config.yaml
num_hidden_layers: 17
hidden_size: 192
num_attention_heads: 6
num_key_value_heads: 6
head_dim: 32
intermediate_size: 768
vocab_size: 929
hidden_act: "tanh_gelu"
norm: "layernorm"
norm_place: "pre"
norm_eps: 1e-06
positions: "learned"
qk_norm: false
attn_scale: 0.177
bias: "all"
tie_word_embeddings: true
parallel_block: false
extras: ["capped logits"]
init: "normal"
init_std_qkv: 0.034
init_std_o: 0.0422
init_std_up: 0.0486
init_std_down: 0.0486
optimizer: "soap_variant"
learning_rate: 0.00594
lr_mult_o: 0.798
lr_head: 0.00963
max_grad_norm: 1.0
warmup_steps: 200
schedule: "wsd"
decay_fraction: 1.0
decay_shape: "linear"
final_lr_fraction: 0.0
batch_tokens: [32768, 65536, 98304]
max_seq_len: 384
doc_mask: true
train_tokens: 256700000
max_steps: 4268
dataset: "wikipedia_en"
Each number is 128 + 32 x the weight over the matrix's rms, rounded and kept within 0 to 255. Layers, rows and columns count from 0. Numbers have three digits each.

# layer 9 MLP up, 768x192, rms 0.0486, rows 404-476, columns 0-95
123116157166187141135130084108087174134171148096127072117140085173159099112117106118155121058136080101112152115114179088113120100129142066156097200116130101151138117154107203174071104153147157045138169112179025094168146143083115065108107119085107135096097177168151074085199121156148105105
128156122086156089091050100141090151196127108099079105163083134156129178142130083125050120127108075097082123173098106151163126099121154104162119071111112145117122082148171081132113049114048076136170107103121137198128148135098142169128099137092140123195102205135082105078156151061109151117
153114125082105086140145119159123130133121098141143178085131109151091103145065100135150119132092119139146009124115121127113102074130112171157179159136124124152113076129153126189078125109112097111157144125135115066108176124141094115100136122112103098082128132134121127158092084109128114089
113160140108041108115187175120117154105121129048141067124111084116090087103055125076134168158134072142105084095035130119140160161101153039109074114086145134139102035179098143090092100160168102059089140101137120073140130161153115076137147154148057182098089074076142127190174112123061113099
160153131127159111152093168139090121150127126139120129169125111119148125195135096103152144123101148075172158137129171109123136102146094159110146087174109112145141132132129136130151177093145134134094131148175093127172085133177083145133137141127184105136103130101163193135115160146104103129
138101158139146104103139101108096067119148157071123099168077142096145121113121167111138136107132098097177094124191147119138159114171161144079141155143080132114114056125123096145093074080085152123124099127126141117061117171154158162130096086130127150145162196119153111073115108130141066121
128128081073146173120128052086145050109128160123138131137085142156105165123122085146095107132135105128092095143094157144175202116157202100113093098074152133138213187145185152103080065149103072080116131088069165116114119127087183136087123143137137118170102110156154168150143098170114132130
124107109116147147088144126099088089171164142129094191110123180084127177096143129176124168148133124139165188113105117085119115129143194082073144149138047128113109094163099051125171105150085128146101100089187087130126051180152146145124099099137114097164113133124083149105117156224149069102
139151125115095142111141116098167153123153108105124134178114150123137154172184039109085112149185188118084142177142128184101159139116105101131100109112089132069124112149133127076167208136156170151109162112147170104139119169128133111189123142154116135134084156088111121121145186079168163100
158170162104133146133131064096150055151153109127088111105116125092113083118078125172134125131156113099124126096130103176164166096188164166138085101092076140095114136139112146077128109133162128148120106083107142147168147146158121149135134122114155158161161184094092155133162104123087082127
127118182137140147183070146141148179099196124118112126127193079082167157172112144164090082148117135150124158110147093109132160108100186199095142135090109165118077127147140088148184095170077145083156119153084125094181084204134165153134100130090105110134110125063072060090108170136132158101
085162142184104146132160113136184128098160151077146134132142166126093119157106075090132103149125069171115098144169075123093138152091130130156150121036097128144160096134150146128087159177114158077149112169088159085147110107092079116089145132175120162145160163080174175142122137132118103106
167134111094080110098157083172120098123132129089152085159154112147120159145101147119132106095111103054109129152140129150151126043107199095114175120195149134126158125147173168064133160155148147078128134176132144110184077119118121110075134169143155143125129153126087192137118089140158105147
125171152125146123145132166113151153172079167128115106123080101107189076170111089113120092112137109143122108078082077105190125104083069112078139091160148119076161185115102140130132183138100104158126127148134137126094107075120108094141163102110095098147135115123143123187129087128115096143
202166120149141089184082155108114126113119156123166095070132115087117164100216145061121125153150134163126168090111077141124089131125117120120100094098115118172185121163122133141080124110155122097162090165165149097086180128148140128118149147075111107205164113116098155136129143108093115119
106108128084161126144083086103149070109088107111131065080085111156129071080142140160177116101189156108066134135040113195120145115093104110158083125126114094141113187067136156123142166111158128093111103086080100165145119102145166119109095146104127108080104085146153126096117125158131107147
159126145154117043109139142157129161165126124151097144135141111116182139157139139129168182157159171057142124099107154074092100145106087081127176146095107083086168109123125096128108114146104102095081152138050104162145110175097102094117089130139146092141133143110119106062178115140090049142
137124112044086181106193071026161134121079113082168087129087159193161165146099103119146172078165143146125112114143137085136130170125138053119117146100113121067078108159124105127147129157098122113149112116101092148129131135120106136117068143137193105137221146172091155125109131175037154100
138128124111123163103121105103161114165087125129182100116133159143141182078178110141087129098170056064060112153137106108146124178112067100088068140107126132172141057052175067077122142050129153178126127153105110062126091124159086150181164166121158165119194131129202084063167143171167102156
095117116106106098166048115106063111078131150182126145125111094151142102113139116105117149163094083142122156161089125153109149207129106078118124168064108096113124100175116172135124171124114089169177157116142107113134113125109138172155119114131166172148102153135132090155117103076121128168
106131120105053101088143174158129116119096075127153072109099169086172137096186124152096131128137075130093078131173108159121124086114131163082107146138081107137074149143079139124163126129107159143173115118130134161128180146102127111150185095078157099147122154093107133118123101139151057146
157111100164142229191121161090125158146070150118151188113148122142137127106112088145164135054125063137073137076122129127079211171153151154130094188110112116125166054117111205136095201144112162084167150110113161110153127062123164102070147089071131128103178092148100161133186147130175126125
103167095123101109069142171119199093116213170081129120103115136153151058136187124121137088094118122116144133079148135107136153132150141135079145100114101041114117110180204142159096098130146088091152136127168101139141212105087132167150128113118137112164127130174103074149174105137176127129
145153073157147149123140140166100109060118137088121138150134118083150145148083088113089094144135123139121141105120157104134144114104106167172100142134100133106104045172169157154145145152092159092073145149065074132166131136127110192169113148128168154148142128151022113164097124102207062083
152113102140123112051120141157195186196102093134113111099161166158148113146140160118090134138071110073144148112118143077134116131171118093108121103132064124154140170117107123130086080111110059098147092150174185109147094153145088176114142149084109154096130105106160159171124147113143124121
149144103109194055140130195127174123121184162083106134150114133101143123144123080101153104144154151097108082125103087169139163180118109117138104151173144136136157177140099140085098127164112043072113110142146143170148164097131131120089185128086102113133138124128100155127034163070137150088
156159093108101117157108176137134111118156170037140161119092119128148188146120160152178096187145148114124039128120082169115174110162128191135200151154090073176126118134121146133159154125177132152139117115153102073156171118187100138082130147159135112147144095131110145114116190156109072099
156100139137030157087111147125045202125136155130119192118158148116195121114169139097086158057170153115081131113123174101139147125140161144160137131087119107160086124126068158101133191146098155166080146145145174127090163145121113183096099150138173085074133139119160161055140093099148103128
101186144139094187149096110179179113130136127162037161143138119128159169084120138103127129136149142123146132133109185096110120175069152157099164105118105135118097148143118141138145127126135128071158113183117152092151094122152054101112108084165138165151114160104118135142168147127100080110
133126151206085137053153057095121157155144140114142161155107135201148134043122126112101108099113137124122089111141130104155128096063039056128115105125133176109150119135120132129164150083130097145101086164115186072092098159120117162068086165139149141087130088215120042174160128134138156126
143142104093151171104104092115129105110189101160118177154082163103127151117103157177158111040163073080151135186078109098129157108102106154170090173148097141092129120132122161110186140144107111089092159108157121196139184116081092077100080163133203120179105122058170130124155113124095099101
100123132155091067104120167173079109156066121129122060132104212158098079069102133187124064140066132111112162059112112086082147087188147114127112148120114139154115092100101089158121128153112116149134092162121187126106102149082114192110099116139106154116168097150142163132106099093070116085
137085137119157146112178128114143105165153166162149144136148101145118144137151085136157145117099179141145137116157107072183135149192107149117122147164131126141192069186107174100106148218153067144155094108115093140145158138119062120102143167177064127152119116186131094150176110096143155210
180114157169105115120132101111126066121080124165062080125086140062116175098116122123136166111115144134071136113159140101116138204096054165127109135167124149147169138133081097067120115134100085167219142147066086096134145124109179134113069134148110143118131138105149061146101089070101097112
105147135131143094096155159082107124075145089131144125144099115175146095102107122068122113065152125115069135152174108146134118082157149173187096143108131116158176098112148188102094119169141119140193157132171077183114181173139120136055168121117129097146119179124134087145149155178127142159
076099076103122107179072096091136131117075108096125125125139143158115083091127165151054124101142158074121184105107038103112150164120128105112086107148147131080133071071144069123083089076039035048149085144116099091143147125113078093173092205129131189088177119115125145161125082093127146177
103131137102127142101131089156145176107116104095107098164054140160095175188104187095155112098162131122097105120123153113128154100118098147148093136158138131095113107162168170086084138090110118085140142103029093100119099121089153154172210128126093171117180091188133102146111118170145117200
142122164191191107130075125132209109139141188134150096065164102093126130144099127115145109143145140153173140120099148141094127137156112056131077123088113142122107115109117093100112152108062174129178146099162170122136160124089107108121088137153135123184093112147143122153142146046128123072
142154156117132119154088068077061150067179093155115117108083117096132138175174207150171145112107075081164067172072061148087167127181095105146134109080126082098130180089103136140073189127059109090115139093192109180181114082093149082133099167120176136150179175095139099125071090131143156099
104134111134108075111137130149149147121092125126125153085133224124143119121045109183054147070077114118106107117148059102164196101118167136137147143113163113072130083114086160147140178143177092128118098157089093124109101123141094126119132148169119139084162119176114143091122139115112128091
127111026081121119115093147151141144138123104166145114125136184174137133104076151068102109162130070102131150153131112161135158111095189151136205101176059120147189153117101092139142055129106192144085150159099125136058143143135129140107060120142090175092134104107090136102120191144174103131
098113074027146127147098161134119139163128175139110091098158094134166136142183103161114117104112131020077166122093138140171138083091138140103119137100145104098164148156142107087124083083097051096092131188156119124161126187146118224076161168116119111171140140168157119105170136131141160137
111121099117161088132132048172127102144101174082096084150148160109102194143131074077147123133161142052141125184073135137152097131127167082098079149158080110127140147131137200119129122130140122147072154121108139125131159161051124175061105189136164143139164134096144117088188137118155155131
121080172155159139054094127177106086110149114093163166108108127118125144069130109146143163171097090137081057177105065163154106125176144100178065155124090128176127122073154082110091155187131158067138136126138117126134112150066099144183057148157180127120175094121155176153114103156048151081
119161151100111135130107088155082196140188105159128120152160109171161130112130130131150124105172074178085124125141118113122117157139133131176154158136166156135170128132143162158144157060148132128129069135120116107180087101100155112157120169102138116202095156151101150099164159116083112144
199112143153127096098090131180122104093128129101108126170095126142125130087147151026098109168091072151119117117104083166112200137076083046120146132117087207107169141112171109118167121112104089205165134196112128109169190101175110180166125115113129095144168107148131152155141100112145138129
109171137076123097103061095130169133124113124128111146129119141160086133074058118120116177138114084169123150137153139159102149069140087065102130139106116084096116087109097141093108117100084155121188128164112078065097091148147118110105108128126177163149115117141209131142169171094093104192
124140092112098133107147113177108137157065127115121135115230142107106153131146185142086123120132132136083099164153114124097096143173095112087100092143137101099130186124148173084121110146149126176170137127167112132110102140141182105128112069096112099155101130126057141142132131117181129104
160089154076158123116111141147145118131078093096135142151100074176108152155140082088117040137158062111097123157099109156115122072131125098185071100148106124142165078143153159132032132216118163086170114090104137141076104169156072171155118149139077081115133093088180168112154125142122159152
107159128118145119087132087131186116106102117139108125073091131209156099116150167094079090114080173104148123158139079172125103162150129071120097132136104119109131115147167117065143108176130137167124112118112111155126067102188135120168075173115095143130153146108164117163090099108098078168
154117114102186102153157118118165132131087151140094121104146138149068104110160111131123111112140146176105147063132097106126147134102117123182130130174129147112135145060155182074109048036136162114132130126215064080112089108126165125143175189193142129086160107154134126159071166056107151093
072141153072148147158117080131143132112165091061167146083137127074135200127127138130147155181168116120162113124182087099133089133077116165108067077075111055116109082097088093123222150116122143121131138166133138144110135075204109223133053127172139145211172163119132103118156130166174157160
136149130136081191178121111159088168144132130142086139104184125110164151158155095142082176155122129092114086160142098078114126095133144211117129147130125087164130136128114149156075083133126069076127075132147132115193114103096206106175116080176118156124195095120171173185145105086151135081
169094148042189153151129131104142148132129160149106133129139095075125133108172113131081118071130177105145072137171097132119105101110088152052101146149111124073094136074180155130124123157190192083084113112125171112100131203146218118149144180144162162116130138105123130129092091123139141138
123094095171077149143176105136074119115143105129061124098092168145189127161180174119124154125151197058118085179123107129107186166114110140143175146134142084106108135130134086099136159165115102101106173161123155108127143192126143185132095162147155098117165155168136169099107102102144138153
117159168110163116130121108106136130131112100088125169105158082152173126127101045137166118075191137112084123161129138117069136070180146105106153162146128102150131081156098084120119121112156116134188095119175130143127101121107136062138160160154123113162117111135167103084064105181097094117
108145085131204076122160155119110144164112103117121081151180196154120133123130159201099125069102103072142106117120140153109159156143170180113118080127108185133156194147137198119094212119138137095133166058136167133170073127171124156135104124162117060099105109124188162151147148107177181099
094118159190152107120110102108109070080156089079117144121088085121215126161105091118174102123117134112161068173078134098132113128082116098127160098147128030137115159177163140126123129119111115163133124106139142101103104157103115101112100088096157146097101109157107115111140072166128169086
119143136129092097104130135161074135095164082139138124081152103142081080149118178201136101188180163176119162129154201076132163101137157132126112103139112077089115175107077142133120128094157120149101142180096136073131145112201087198113147132172151179116130173130178144162176165178105132168
152109165116066150138118131153087099121172069102137140112165112141108104079129146152123153164109207206109080161125150122109169129128112109146142055101058138149126104112170095124152152108182170199091148103120128014099133129120132146133186105115137068135129084165164105102085102136148142167
114084137091135068136065123146152103112127040122150057172198164154072182152118126126135110146062166144113129120081126069147121080131120087179094071137134135127144120111137101125092155079148169088132076157112106177177127115098128141069145119128137128091165165196196116125192130080132175097
149141117108148145156208144157159089152170138146178150117130143076164088162138103167104144152089146192080093128140146168091121121154135142149127111109056116097085158108074116180154155153154124086156126160124125181173135114148168109166164121166117191144139142162088119153050101080119172123
122093105097123142108161197145190143140122108114115115108168124112141118130119104123073147140163084120142101089119137131134171178135106092073135125084139114103132074155154135133170125196127171131141113170183153107132186183106187113117175168115163220134068151127145183140137098127161144155
168082106114123093109128108169128094125200130111134156135173130111139067145102156184114133143149132118128143130161118130110151109126126138115157129119191194085135164087081050149089153099140182136118110099106141099156131139093065133085091144144155081102186116174157131166122035090124081086
083074086126102104090143079113110178117077132142055215158149176135122158122128133165130153141064098138106093121135135096162186137076157089109073080154112099109102127195158131148127153162125156073201102134111146153105156098144176122074111111129171151208168069144107093091139061112139134118
163135158127122177113131112119148065079131147130104107101108092072140133187145144131167164088111153071111167145143135081140092129103145102161101083146116098103125137092139154151093159124136131102150105151084081120129183151101071101105160186088150117161104124173136147132155104137149128133
100117127089164128109113123139159144192151123102141114145168132201178117167206154223108139098138185106107192066133146115164142116145163144133130176201099145143199046101140177235117205163145107129120139120153130063116118134119116110143029150150182170135129155158076102139142148171061164117
125132127142156148094156135133151127187115095062111132070125106154112139173121165065144122129065121102143138160117193125173110081116156118083142126077101136136137077075086141150119074173136131142142142149123116161063113151110153122141114136164192104114115159135105156052108095170165109114
080083103154116140125133093078148104166120147085124115102147144150180170129144114118141112185125125122085115134126154090199194163088121076074073139177093153114132130079162175155134128102079131153095057148105070068096148112138121119109147139083098088151148094122056115146119143142070052120
151161129111096124078134121140108053146152165131099136108085179151160081127129165126125092151086152126204095069114152140124157073108102128127062138119134107156162096164127114140163078168160099159228116086139084099151068135133151164121120131148087172101102145167141111073087099102189090116
064137112136196064159131150102145097148197162118097095094165159195164124191170105155106139133126092046156117164093174100097089112102117117136032125148068124140126185122104123086149059160118158111108074152160113152116077153148203111125096179093169152093151082169120066050119134114104158139
149105187136158145128053135161121108156136188077101097160066116143160004118123109098147105133085188148092131120193184135112153103181098175167099193106137132161162121095136091154118126089105059115147118175127079133154087138134080199138180148169128157140080136103130101144138111154130128080
044081193160175168156086118130118116094108071086124118085086130160169078166111101149110154127136148110075178074118136105166114139146132116061101191161132103085177133139109139167156073174150127070116090138161124150123130130116150148160115146114141162112129156169138147121193128140110171113
# layer 9 MLP down (transposed), 768x192, rms 0.0487, rows 404-475, columns 0-95
091120120130139092188099140171096125072126089126045094139050156074132135124125121107147133140142118118097116161151138114165150097162110084048060098124181065186093112117168088120097158177108117182150117084116138101076052103110167126076123179147081083189150172111169043134149192166080094108
127123136078096123175163135119081079139196105139156082124162068166129163137145161181149147096131125136131130138171137167097184133129131125208184144126122153089179126075138142156172168122143123137124151147124127133144149102129110107083057122141100088121092151177068071143152100111163119146
126106156113146136146097118105149090138100154148119103132155105098205160149142121086162107085162089087074160163137097145092130118177127143091141080092160137124147181087099140106117149137110115107078097103127137101128153154103195139081142120162095133138064064163153081114163189133190139117
146107151130100101124108037105156131115103151127149151116110097107141113147118140134113103134127093098115162106113122153169134187088140133140185089063100146085175173110047111065106083145113118135100168146207140108150119117083091136176183155120090169170097181103054132081094128140120209111
139113141152141104091130157100114124116150111132083139104170175125111125127121110095142116115166137105084083076205153134141121130151161137205125125120141089161174137148153137137108094182129064159126143117193163106139123159117106158127160174124103105138083177160121155152178101135137151103
122123112106129125132129158162161067142116075159092083112075117132127097090130102090142121099112134140078204095104087141108150147057161113135063108098107112114087128139168183088145193108119113126093149119088115056143107128110134133140105116148190130138135146128101187170138079171095147193
088129212077062124141157122104109161155107139094086119147095145187143127063132160171116109104089123172168082173155178137129128171153112142112097153152089137076164107191123087159161095064161127111153128082110071107143202099187131116122074126155157123159131109055107129097102151172119133112
183105107156138091135165090158079118169097177095149176154121090124141097151109158104255130110113181145144093120161090140084191149163162187127141122114115153150136151138158157204135109117157131058207109136121063148059126182148143180108140148143177121124133141103132122141049120149126155119
096111107091123165112146199142122105154142139097089095135139095136090134153092161242190154108105082076162124168125107140158130160065116202102086119065112071167191108069143127110097062198095143110101108164140083166137119156160144160136093102083078176125121158127145120139158125147080145168
150099116152128122086104119096103101136101107114119125153124151123132116126142105096090118163063103148154105137107126092115094112102066135199138147172130104160093061110150149203139112135130131121102132158149117140055078076110080104063126164126123109172125136115170168107077114101109157119
137091114108122119108116079157115141144128114118219134126169145094129119144136153160115084066166092073106084135156088146168115159090114143185152179159126121156118108124131114199126143077154079142125167116171170097114099037133171192135168098147129135102147174148128141113132110117107112121
079147115088124070136120114147178123151106121110139142192142139093154186160125173117126106071141111150126118078136100123144155169167156113111213151168093133134074152109094106050118146124172112121120139146178080146181181104107164119120129097116126092082139101164116129139139092091095109096
082135132206136173107107120108133156136136157120090110117115139186136118097143149100114209117099120150145103145108115138039128126111166107161107128057092140144111066193109117106150101137142073171153146094122112112077114093144144144116177086114159103154180110109163207072096158143155155059
177103089159137088147098114117066113140121104143068138135134179092134104153136110096110127131146123074133135103105142113129064148126139105144131168117147120169095093126114146064155113167113120139141167096151133163111096173104145120137083191084129151173126131132214133115052150170182126124
118159111115159202131123142203080082128111165119097158114104124120102085166107173086103146191118096108136112068108147118137084131074089151101095144156093171127137140079133174154154136128128128128146134078135091105165129135149147120105107072117118159136171081150120100130137154191120142139
130137083132162159132131146169119121123125157050144095131110104140104101193132139182120147093135159132179085123122154113137106113142154109110143138148078162143136174096112141135117104103075117177070111118140078086181185105119084121164065073168131126114166103146163087165122150127139070102
126095111085182128137153137085150083123092145137110170091132114153104165143118191126080135092151090109158108158083106151106144118135131132113130136141084122139124110116110138114150155169169162138117111138154118152107144132117175135138182113112114156169133103177139114120106179096076129138
190117154096146159117113180103099141094140094185141146136180158149158157110139091080105106089135134098132123155155180147078102153142153073117154101115172153069137156144092194134082129070107149139109091104172216154137144083110171131132056211188131136105124189100205200146140150171143182124
130071074171156129045118168186084109129105141155142129117116111065137116153159172133190138160072107114157095098143107158083130095119129137113148097090115109138141114163130059153135138135111067128121186084116107094162124131132159169116142102154136191109132115119091129052192136198185133068
117140096158196154165116129105137123145125156117181084160049144128109130110162114118113143108112075122171140050122172136102090175184136152119180067050132165109120117077154108121081072148104149158091162145067094139102127103139143148092083106133163072118131182143129135144146125092137121129
168100079112139203184127103121117126158154134180147133178124095119111107123139143096111084172091167159137128123147096119098155139118183093161129149109109134166169144127148153120135168111146068176127101050165180158139130099127137171201121105130154139139161130134123167165118172082145187110
122094105142174116161075200151103042111092117105086111203125124136143119166113123122168052065113121130090124101125135154151146122151134097116071113112226134123119098142135161116132106153082109171111121089102124101180067153126125134197088116149103096105068174140090136142138073117116113155
081104153155131089173157136104097189155090117163127133123113187104145163105136158089130146132093093108141102116109126145181175105080068109130121134156132176109130111125088150105129136122156131156143105079153134132130108120213082151146159181160081102060087103154121086152079121091139106143
142146176139144056085103194145152181163130123156117098136141126125117118163130139158117194142110199164186123131107123148084152126203125083152136049126127105077052181182079148155150092103089140197143122177130123116101101098206103168111087079155164132138139149130080152156087132118102131176
145165139140090140135117146133112115069131131112122147127148124092092120093170130125101127129150117146156099182146134163130152133041164113108178092131136118071139145100164104104070087148131158136164101134148082105080106136157063149176067116130116173183128104095094181171124121141197146084
095087112138173169142202170074142103135092116095134157167108116171141200154100167077121158059075104130150129133140121142146095128126184133071120126135187111122161164111151130131165087073134161150113080122099148102183079116120192178125104137133145223113169128153191143101119069122175084134
054083098122157067112163120169153149190097166126090100139177126101106114168167092112177161096119103130097155143128162125123114120092167120112161107072125144084129082140134089134135107104085101104079085116089127164143096120108104113142117110095098118165048099123077079107143180082131137107
068157111163132148179094189137175096171086092084122160178098112118109133136122137146163141188133108128175122107150114168156102185129100160062198117152085180127111161109189100113176097197094105133138077183107069150124088066174116172126118172100126149157168100116158136144128154133127099148
056144132190114134159130090105184099093061137148112181170143148116121092131136143099199113137160166128125170163155054108147125141139069155139122125100133166165102131109140097100103139181150148121120092127150134171148146104130158138032120139101138103146141177110107112139169104179089104126
134192105127182162144171150124173127128095107131133151140118186124127126160125172136113099174139085154143209125130157139063111095144185185197164150101153135130145112120095148145162141124132150094149133126211133206122100131097136130099090111100142068077121177168144155115149186151137143118
106152149116054086150112117101129131139071125151159038075145117133143144116164106146116146135148152129147068109157159115121226167147129158096171100099240105145117126108101167086164134068099117135112130194147111149123083104109157131150091101052086109042131157099152137088146170057101159152
064124147110189094151153142148146086073168115107066133158121113119120151158124064161122120099113121142093143122143184073120118072107103170118069169116083073093127121123149113068151154124183170127172171101120171112163134114155162100129152123091128119156075130119148156182114121205132091147
130114114125094115162138159095141121124115179150130118078147126151125093100118145100143116129223122096109122138092066118098096087121070128131135153145108158170147177113128130122119115137116100129101174126124152076150108143141138124154155100127130103088070183107131136119126161134161111099
107109129181150132150150189189093170112139157072131134123123057194139089142156135115102091112132105104128168136128118139157105160159119074124118124152158068057116150120145132134121102118132122094091131115128149171164145156117147114098142136079158078126156150167180056154121106131187152127
104133110123160104143084193133159137135126136124149138143095128044105063173105148115131159092173137086144129117130123075067145105169081058106096136155096133150085163138124153062119131111166123153082183058096117106139114107120146193148100070114125177105172111193141215122161114086109122162
098169114104164095173146136100094138110131113148100105127147147107091082080122094166131074130113112130174102157098153162133092115115131122128117058107055128179114118176106107161196095175154241085106108148136137172076119121077080105093121069067125147113129189144098128144102096137162135119
187151105174140108109088146116156160182132217169101083149118143133111127096169093139132109098126123145112159138088107155128131147118093179059097128197096119125170169137134123183114085103141162182094077105125126144115112113165102140179203132129195119106138122081124149116134083124122133162
156129125129118167170094115118160091143145135178068160095080101080144100087080190134111156114105116099098115152134153203114111099081159098124134127122077150106173114108117121157169093108138141129142134113159158151151132090102122158200127124089146138122105136082161148081131196103088178116
118141120077097179069111120099144191098156103093080155197117109138093116207115144128126108148121108125104146060103157093103060101202181086116132147092182160152066236126085053177113148172123179139150117093086167095102091127143169118162130132153042166116134176147125138145109096179145075149
172153127175137163091076162155126169102136107141093159165123073097068152162127125081170143110145098126115128134116090147132110108069071110078142138133187175086126155111147148172125099135135131128126123115147153093142137093119151129081158138124113102138153163113122115161122082145144140118
168109157168136134192132121176112137115086136105128069139148138177104165118162134157149116089126111111109178061116090121088129030116131080136107102132113174076138167174122168112120167090104129144097138186181085126136150135105105137153143089144117196108121159172093090116118130112128117103
135132150180129171096151110089112138048107157161172147146067084174115132140099090160077167110131096096110167108175096142129123158107157109170124138173148192125115123094113103167099144105098208114162086100111132120097186070075134112164159144124063129143078123102134068177072195135069147127
165106138151142103112149128162117153070108095126150103117118176170127191127143157078090154095171150174124162118140132067076097151121078152179163153170149164134156090126217085104054149183106169121170135131083180146126136074122132087103117022124117116112110164128176117175127116087054128115
116172129155198173155115123128135135115078133157138167126110147100165117092157141168159186109142191169060091080162090123139125147100202178083113123106135097201127153081068142098140170052167154097146088071160129160102158138124165127143106209166174164156083176113089173093142127115120131145
137155158140102127114131171141094120145131059091138129102170134123106158117167177115122122137180126176167154100116098123139097101182177173135161105115122161113115167104131164128030116085062099146095118156132104159106180161091107168188066184174216139105160103140146098096131126161157098078
112131131093087119198173116099103073148141147152125105135090108061140174117113142156122133092137143090180111079113101134108114081152141180128107101154128093171083094098135084132147160127130205065103110153097127158120091173079193114057151100096158108110137135127131115161112130145172096135
158182126239144106113105144130100125146118092123100118134112129162156154164187117155142101147132108086137122147109164127146124143130133079076109145115138086159183151129099158103138068162105106135103096185149170156159134125114101132156118122133151115155103097180162129077111104120103138114
156131127138160116122166127098093092160157087166076107128123163131153110142128125080186135123055107125136111130165105117169124127144141129145102187176106081101154155125159107101136133131184152144134090125122145184102162110111153092071156135069159122082159194163117156083201138145122106106
190111135100157119161026139067121096091162182105084092094141094209155149147152150191137137114121109058193120160145100119187160141091126187199182133097136156156091142110144122120214102102173105142122167107099154148097092116129174141093129118137139164055171109144125111076140135057142128098
074091110114149081179133149134120078085099098136144105169132195111122160134184120080131113141130149158163139131139124091163143097150093157166119098162169186187077149135064164169129096147113111106108112083156108070139183184129067127109104078104162127079115113143049128107185159150126109079
111163209127061134155143157196130149095213182155107217114145148151139185091147130143143100111208129199151127147090160184088127146087091133080130134111120079077129103150109106157140162140135090208147134177083159097111153134167131088180151157130133138179151146117108131131094133095172068144
100140211084151105097114120158086111071165173134123187048202097186140117123139168073116171188161106112139149063149142178105088111157102123170190055094126057142103099214098230091137182151141178123113190127150160078157079105144118074105136125098150115129141108164143073107078144097187127144
136160139090116107129098075114147115132104052117087111158122154158144145139136122160144150050090140128153140167122109120110200144210100159164119153128145128134139124130084123129126125153142167113098114182122082116082114123116087160102123127160087144145157114098113112098140158165147098179
180147108118151150138159088160164092113115075118132056166129053180102171083133159119138145086181130124138133116104100112176110111108137128158071171173084144132090099135050140099120141156007153104098173097138150151128145088108158138139154167187149156146155108166137111102155164138093176116
158109096191162161122105133127157155101118132097159219094128157125100132109177160131087174115094016161132130142106111141147077113085132131152136141171145149120148141123167152197159135155152156091098159107122134099153077131131180115123129145108157154105136120113099185137124110207110160150
130075093093128127154142100147105151139123115184117096090171144171130126153103137117119153171112181095187120099176183149160130114049097155174161133085105142145157171083104143111132125111110109150124173141150102141088095135102105130210135069137057157121101179063156072152118101128112157113
129132082105098094137131146150126135101159149135111079117134105096125150236122115137121068139211161135166147187178113120127099119189059101145134184098131117158146150110133116082123090182152130115096169112125130152184156127151154164179124138058138124156111154139105128146106128123119183132
109176110122141132107166119155112054173124109168162084105103123103157100194150122148153097133123115115149180123101117136176181094112169143112119095196070134164168128133125120110125159128054118135134218119109131141175094095135156138144121174120090105144185114065132114206053139163115136153
088086118101083142119124079088144156087134132116087078160116129106209147174132155091146082122087169134136122098131102171119085133206114075113110207147142130174091148067189116145145133069083152136120101119144157151072118120123107164103119108178132123100102124107144126097116121110149157196
160130157121078181116165112103177179092121082169109088173090114154115087125149164161112095091156147139134132095176140134170080134142136142103122194163190117078086109130097094096141153170097058135126107089165130156102162125127088154107109165088128181163134135130131130186145199219084129176
098104111112076091133105124103140129090147160148057090087132093112136094161141157132126117084142109176152136087142110156099182160152092115123158115116117187128146143105108094105119112151108101056087134143154131105128157126128126136132119041147103102163148124093088152100090142186105153171
163089062132095141156155101122122188116106072095138072109090120045065145109139124138201175125084141098138143139131127138101137148119081138142136101143152136211123104123122096124064153165127139195091114082109150103117186155120108139096180113135133132097139215120103162149164164179120141141
107103165089124182139137132144152104090147067101126116117099129143192069163142158139086096167166134125142173086138157123140180101136083150087136156098095105150072097151149131092123138130133159174130135183123117101090111141090168143067147138184103151166118146131138115101086228116117193104
139077125128137129149104157074114100159096123161130117197115154136106084137141102110151074128082089115111114144142178098167152166118103146076188091175186097163171131087185189130140156153180073115126084144126100177098134110139155161143084073117118083111145101094111132163119172148062103241
117159132075169184127123079102176150101086147153108145136103129059223086179126164127147173101141138119180172114206174100108134116151075117099149151113147058167116145104124167157111142096039107170087143152125126111126110114081155077186112113112118167103177158106187131160145107149129144103
188099095093131128106132138116112180163143090087153049148177100118107148207083095107091095095145099149086107177146146088106166101180100094104110150180130076107144136150142133127142139150110122131140067112116124137087125148152149149136120093146078142135192135150138134137118107135104108092
074153173069195106113125135088139067114160110114088104105163084161108174130123108166107137154175193158089139183150149119169089151114104151230106133128116116157158105154179136099129139135123140154132177083114201051087163098093111129154116136176080084136161186141127102115153184202108169166
140167144158148128102113122090090153152119064109143173117174179151127147095084144231142003081081125138114188100103204150128148070106124141173137131104135149107091225126081097128075121178133137143152165145148160141101134091101123115089098061142109157133147145103148085160121185113157143127
147111102084118082124167109185132088149123107145113185136097117132112211140159150138126126154119124089158094114129125111142147127140143107034145057145173130098118101111109075131081048078164099134040100143105124109112129115139163179114148142143165076113163105133151181137191075165153114133
097181141088126093132119123134144143137125070148131155150127105120152131139109102139110100114173070116081121089146143151119118098124202123111152156101151141105108133085104105106119119113064071058130138168103102161090112058130087108183122099138073128081140104113132135158154115180077090126
134066192176089133146113110179190106117128130116112108001102179104107087135125107154093104057093074115235106125221159113150136102104127193096155103131165092114098129124106074079132085141152117149195131134131106219116158168109091107063131136133111140144141100122099049111133146112100124109
134091142104126105142180103144103127070100100094162108126130053066110133130156126121125078171219150102144124180124160048141062130122113080139093155144178146086118127165120135170140100156153119081133137083118173006184106126180117131165156111095097180141113135154104167133084083132194138112